Each number is 500 + 40 x the weight over its row's rms, rounded and kept within 0 to 999. Layers, rows and columns count from 0. Numbers have three digits each. The size before them is the row's rms in percent of the matrix's.

# layer 2 MLP up, 2560x640, rms 0.0237, rows 1563-1576, columns 160-319
097:539540457514561508492521506470448497508432485507490468494511538459453535507523493483530572538559519424459496519570458585509465446506534446500489523475514430541587484454533476506565471504478510479567550518493461532543574482514541492555533425494555532508531491529506570477516438616600528490471502472488535467541510510503549462546491507502444580467440498542512443485529407476422487486511552491515422474453485417482485537467588473439532484522465563438474533500476507514486527452401548
108:497511461576488490498529459502488445486454502591546470496530484487486506483454603477544493518447504497494553528491533426489557483517596467507519507482538516524564546486444509455493486517534485601440505554503533478528510473500480433562470559520495492529439546519478474512467491471505407548510423530548524485522599561462521536521504476467591540446499473512539505444557490501483517440537472533513487563518518539468566550540525522562560455538420504487484485447457514413512468524479519
094:510539466456550560506507478389491412513467476543506441503537518435476530571456505487478532452469442460519463443508487465473504515477457457510564463460514532458519487486512515484520468420526528571495528494407486426486492402493523526428500517465491492549527418495526474476454523572431537522432436449448473512514411513503493473534503540464476514534504531460499510473448520524452512505472461499500515511479528497514499577547580520425525516547509447498542518466463509441478504526495463
099:554513537494525533499514535573474522521523528568572456544547516471485483459510482490508463548568482474500476453527494491505535425565537491487497496523472433507532565468511540596545495560497498528513460505478526484467530524567523506491468529571460458563484545540457454549606479437521563525481471543452545491432525504535531574477482484517529515516565482483559544495527496443527513463563509492467583414497454409547456536500557476469544537567507513488486602530514565426527498540554485
094:462520473509524524533528465601509481503516392475510492464458528468474509460521561544499540518480547538468513468528515526472522518516511495554474591489436468504527547477528485408514528505510516470588465488457479566452494508522500525542469553478510484468533503472510534509506490479480525445505428539499550460545558512448533506485508554578481494469490575414571505478518477462433511438541456593542595514501513501528508620477508453497498520511527541460432527452434456544481547495526609
093:452529521512562504489459511519476483495485480472480479564510509450485542546513507512503470529515534499471510480455425549536457532515579506517548481505510518484401453509598505531473576497560540444483511509497479561478634481431525495507473509506504396494498531477527462524445475472419512433522443613517538498490478440540469509539457513468507497510512491484469511573438390548402523478475543451494481525525517478572536475534487504426459440500491482523478558483507486470504497520508529
094:420516446503512566419568482516437485524512486559477441502481474476497499482485484498455497460449589461575530526514521502506529521489515484481391492597557504471463486526479508470459435516530444544493499534518537487436533477538592557439504533486457485557454433480521497569508567445481460504528510518528491505506546485553496505552556454566470551414566576490504417550504457540510522525530502493552455475478485524518513455552482551519495528495481446536474459565481501465524473519467519
091:523511523543520497526529482550518548480411562516451525457442474460408467530509392524478452536544549541510429492498455561467485596568553429454480487556569517448555515533431546499485481534489544561462530545526517444537531507446489528529550498561603548481531451510474487457470584561564512522445456482481493472447537442500474488525570479451439444563565550492576457465553568486454539515474480530457549500500480507453438455471539534542535523562469464522480518557528495543608502521464512
115:532494435550503461549492513447482464511509555529531523465510436461461503521492550479487488437479490465466563485518446523495479477548464507512545478502476450447547467558479532461485447543464471499503539436488512458469538513469566507499513442531512478536462469504520520524537542516447491482459476513481518512512473477439494433444535493417507501544508488464520564518574462508492473487579516593532557533463471575472505527454414538534505461552573518470472435480498463492367465418479449
101:530509474481573424486512521467482530483524586506506487555444490449536433473503489493548492499532513439475466490474493499514508498509457488480435448529466506520468505425422506513541461487465549470459450484512448497435494474538430440523493496506440471519515534474479493467473493504458605461491501513486530506521438513487494574441467451496519474524467407481449534527533478508576493571512524386461481475546471489470452436593506466506482546525465514478496486462536509469468418400494529
105:444404454484418510502490529541442496501499504532537484465510514486506477570507515507496504516455568442554532456426530506468546519545525549524499542465506554484447474375539469491540589517411490515561544476535549503508487491497501490484476401510431509534470556514422520500500555442405494436472556538513517490493502558403487465454543460513555542557491523539524483497534476504495501568512507544476530499481538527467559495507551539469453439446520523495517609507517506422520476498510456
101:430531469532516576544495523489547467502504495536490516546489416540484516487519549499480445486472540533479507549466571559539534506469535491455465449464473466506503555496634474467529492493545524457527475564457548511518581502489499558474524438467464539532502519597465525461509558554578506479541449522470511446438443512511492466516424513490544418457537445487472402515536466548473481506531485469487448492517542467466470524553486499496559534464463564474520414584420502468457499501420513
107:566470492475508525517501506527551509514519508466488463467489535457463520476519438495411537441449530478511467431532394496518565545521470581556495528467433536507524503473576477440525428475467514482455520470482503475482510455471524458538433489583412503447479516499642498485500528487502573461492491546491457486491507561529470573442515484434528447552450525520535600517503479469377519491436444520424503530532509479492542480481473510487537458470496500483535541512489580547473472507477447
093:495510523589520497444544472469500460488511528453438551419484471527508525574517485468449472485519463494572465498456547517450486457493502456462492474481576481527491504451418563516413443450492539459459454525560493476576537482584525486490504409525438503526518512512508532509571557514451440562393537480591474524459502472493513562457518590515576526454496525475523499448473507542461566509536492483586486529488502513466517456441562491541522574486500493508501568522493491471579484544544582
# layer 2 MLP down (transposed), 2560x640, rms 0.0204, rows 1563-1576, columns 160-319
089:490533486513475498492474431480440464496507482489478476493535473525491454456474501468477481552549494423487538516527453475509471514479495489443500486494521479496457488496484463495492511507432495514496483469566514527544526490461359515512560507509512533506535481504550449474489472513441493543552461527507491459474472453502566539488471526470506504480539530467462484518514484540493548486484510493548499546488473492525507476521504502487544475536508452500571524552519537506563520542476513
114:558499505534417461452512508548519499492543503474486442467518512542551484462488535509532500538440530553490559476513550470510503503474585490531524493469420465478497543492504421525520547521563466520489484473487516484530550448478463468526507537462503500474495595388531520479534461465542502529543513489536515429485564564487523492484447500566465493470416514513530475482479502465572478419523506459501495525461563452497518541538481449552508489544485493459458500476476554427482531530545522
099:455525515455513503458496409486500501462517511462519498486510496489454551496508513449541521480456482527549528479608428480548497511470476541528495482502564534468505457560468533533526444470508534561506533577448423454473479462468509508477497502414541529472563524535486527471491537549503478562517486542503485414479481500478466500469538525505528505490525503458512552460460482520445546424509496398479530431508564535477510522498562520470535511476483523505479479555456478524487542525513521
105:462485463540573464526462546538444433534495547518466463475505480473466458508528530483471519492522538522462530573503501508447455521538437472484505450459525495519511441519467608527573476518480495485514518499538543523551514528503492485462508540555523519516462428442478495540549492476495520469435465466513488494507554519509496535461501521513523511496570490516447482466534460592413501532473477525507540497495501441586520463525448535522513559525520555526459560481466554479529514536490509
103:520501498486459470550435495461528449554508553492479475576423513508468543440450504518473492521539466532535508432528569544472495503483472507512564562509541387583498569494597440527510496577517446443537459510485491512444502544418518477493467480459547459515499517508568475517490446457553572498532496549582493511526555533505557496449470480553447481563491512533524528519447477491576440402540500468523540505559532510469489542545504479508450479496540578544465587486503419595462492476520521
093:425519488555462524519462453542562447436482511540491498505527520481455474512508512577470458531556463498477522494505505484417429478564497525539471583557452537505481490462471529513434452438510395424525514588528559517495426546472419497531480466549443478531464522495478531483563523490493511495494534462531469522552452496552478498491534453509537502528513472537449503481471495519552462435525513463498491517472463593574509487482522426504512488539523539509437459462470567473501498495469539
096:556468507521478477518445487385462566427547427456531560495528467508522535424519505542518520524477505550457517546507481556492496512445506527458470546551607545418458485528458532494506510527522416496590527469475478428530518479566571483487384556485478443502482522511547491500472536507436524524441566434468484543452497596432552501504506507507493552469553446517451537514519558430514513538478549537509502472477490474537516541491574459460505441524528491481512504484512497539528435455530432
100:486490470519508492522459488479513617575471522587447550456424537498483489473527455530512521531491478501541472477494509546504512587541538517532492481426517511473530457459470580503492549509540463542515462590523473451474557461512454554451530491489510512493443505462506485518535574530561491489505452509567492453579483446501421491483535454512498489496554458491490526479573488426493499516546479570501522531472459522515446487492522527483506531545554545459485483529444502525452554479450512
117:472518536457514440541538485533482485489444486530549468537449420454496522508526460491545563499459500490499522527455458499482461502560488442524452529513425464479469478455537536482441368537427460487538543570445502529514463520485560453548500462550558469515457483536494533465515544531490493494461496446472523533509532554557496532474449527470507544533414493540529564510538497513463492574529521510578552454496518522539483514546459520534521495484520457478518501492476491516413442529525513
104:549513483520523482535471549481520481518526568520587442577449452512519471422510420523503508431497468448516478515519466458463531464446535552478507438501457440563482549543502379493519554463486581498539492464437516538474526454485512518448556506493469506432518507512465469559499467478495496450525443470437513503570490496534519549471489509497502515529488453488407511506434418458500492569569549549488504511521576518472465526532468513507430495538525547496505520412476464474493488489485584
098:507504537527448489488486481560458501504488539502508478501514458502510536553552528493467519473427495478502507511488476520482534532513455520546526558507459458503464438471536372552519516500420514535501503497442513538514513490467515485488429488470523518549450529480478505474553540474469523439484570465516471521476517505464475466512520444507563467514540537523504465508501479480490477491502536529478516440458537493504561461518475510509501496444541488487574531480513500508491461524494566
109:454452467432483511493514447535514543443489512511538455504492567549506549558522609482493530445489492513565539488433575526511482521476530514467552521471474513476509554563512477491523540488473558460519569546464500536527509381489500525517435567501463485498612534481465500487501587542511530516543490534486516470461437515503570470492505524503493463486458513522451438492521458470475409468494497529494485507483501465512497520479490480510486487460492499508513483507502516477418540474538519
111:538465481490500506449498368553508483514497473462522508506519503565483479552411521534528505541544511551607454491492451479524497523491436523610504514502464484505506505502450465463490510504471577448484500426502478543417487517475498507547492518500493543521506581535523522467476522492389491484499425465533515508548473550500477510488513546553542424482513570470491520554532488490451472428524561488467476503434570487435490491471513514549506510501516515484499501428441428476485554530464518
099:530479513473484477512481548502485499564432528527496521439453471491540533503489512546495509494489528463530449505555505568541531474529469516524538503523535462532515489466519372503532504513524481478491479472450494496506461476530626493454504437524486452491430511499532479504501489452478511478493530433495480485499442524466476536558538486532522463408513490522554487509504523559490490478546461446497542503459459478467552523595562562455515477485520510477493523521524536515556448475464526
# layer 2 MLP gate, 2560x640, rms 0.024, rows 1564-1576, columns 160-319
106:492460470501538501529470515511478481533541518487577536567464507588491468434591557426476504431476499446501559500539505468510509398493445513403496535486471500552473483471486536548530498499499522537491483505587462538501532514513461415492551502481505498398437541506490453508399438561537477483495534445531557506413561500547549467442527605500499396419545525529418523444439463538568493560538495529552513464549471516479479556506473540526502485459503485419549480459508483469484436529487481
093:484521488507540488529472531508490479480457551470542539502528452512514538556492594488477521354497467519487514438467502505551507581486486458524572484510508519487449489484554485419499536481516507515539470535492513474514479454498527479503502532459503488519494463462421483453535493465443576502476479476448514555489541444552555480453520531516473477492432569520504484507539462456442489510506552423531517432575645501492452596541536536555485419517444484502485524443528461481492533544513474
099:561492439447459511536537459506500500461443532516510543566458497530468564463568546535535494508481476592559547530485472508497562503534546543497483545465486504479423479478561484467529468513408446549487465513466443516491485525532499430449436530448499442510488562501489539523422569525478536536509505521483474522424523461480490515495541489549478485458500468592494568501516518484560415482418432529513515478469466473497518526477536515491439488502579487471541476579494413528465509489555479
094:517502561495480496549476513534514570486516464498525510401448504520422507476525547475493523524382550538530465517485493432502543566476528485574515540472513499456518516546543525432528498477461475478590441572573426508457580516508461496564530429467519527515553516573400524430486454527623501450527502476487528488478501450565491529495552566516515502513467516504462437455512497499417428420521454514476481519497536533463520522527498501558510457470551471407517447532515524527484539594462484
089:483418617535454487453588561457551566415542510420541540500484533519525491546437415514480584507561486561435570492469487449489500523488456486474484459502424473494525438443451446538514454530526472531537440486489469468501405526442484471477432481513529521468477540558486467484524499457606511447539498488468490515470523502557483541499542517516423471471464518506471549493508544444559535507535484489472519517512531493499456516495475507569515506447470555475466498509531438404415429507401451
096:461495469461614462554515503512501440506510459502567510419495471503502468440545440514453404483493590553513504501530558534473464544458470565493480515522550518564501507462413424495503529493487400486500483463538541519588575551508459429538493491477513475524464467484549491516493582465499477456474559546471503462426514481510393442553493481467523536449511447541460456527523517516515463554502474490501520436471507476485468519483460574515506520517538460530541485553463547411473438557441501
091:472553556477506434448545450483516443487502466405462525478505446466528485472524496496459510498460542443445511546459484525591456560497503445488458484507493457443483487545495475434488504535495534465487486493488430557498570453523539493491515491514521495423497536546497563458549468518585551567459450522511486557485559506572542493487439552514467518578468476470435495440442456485564495426449562469477486483562431483498487451524426456497567475503487482495483473542545502515532486441482436
119:542473520527519543452449550427527531531583447464510489514511519497440519477455491542556465492562504459472443508530573461492582491495502536450471443493582547483430522535459499529579551460506548502430442468544483486491536497508484486450498526464431463430524569520415498492509447492493448457483533494541466521521469550445530510435508556526558501446584489443446460422509436421452545504480543528473523539493478568527466488473531560450515502564434551512431452444513527529501481505495423
100:488501497517559476479464507458542490483517498489506473552469479514472495368528463482538480469466455503436529468502420451568496503557528486491502463499496481498514443545458504478498559534540575414477472442467563554503526510546513560476384498519522501434570438514554562484456495526576524548496422483493501550501474502579496513494457505533492540524588507549474445493507528487527458490510550425489444460529559536480460490632546489505483519529509521470481474438546495503452557474551593
106:439510540457393513495455529520508517480518487495494462521486531515469521578547556458486556504402475475539558478451469507515578543567457531516566527486474482457493497449536477458514541462385429499507536458542501503485512460499492505538466427494478466561489500510423550451491554538488536415479549536502535537500477550429534464474499536496580468601500512522489435547516464439442477564458518533471565477465481468485506513549464485541464428498570530464468504461469516436526505542491504
101:473516553479529477552530503534417468536497487513523505557517493561459526466458561504586511426478514519491495566543585497543478547461502489547543458477542494435499432578548511557541514424462507534505515538452543487499565496496475503487520514463487512495384527501518558500457467474468533514517507424495497456564486548416568506464493553479468465473494503464479513528561526530453490591534568505453492528464455473506413480477584541410475491556455516467557524446461505485538435459541547
107:530514549428524521526507523475510488479514461477494471470428553529420608504566499493467486490392525534463497495460465541567540543527538551525535432514497608447546488545534521570443516487413531451494541553582546543531535499473519434571546419465441515454461559522553509476468572541549513537462451440487557545502524505596484466521505514394484474488463544530424532527497500462530553481511554449527578581514498511515471539514489548562483470505485434516528448511515497487545566556503461
090:466514471462516463500439571471517488470510496375528474493521512558536480473573501525467495489443527534497561539457473490533528509528498502495503551486474494577482500482525529473521533436411507430461483501542478527517449545503500575557481456556536503481509448424566545501447465499490530483541539493463468511524462548492466505476468468508514546483516497456410510491496491469487483495451479497481465452483499539548538547464432529532442500524573489555475488469459491577509556482462555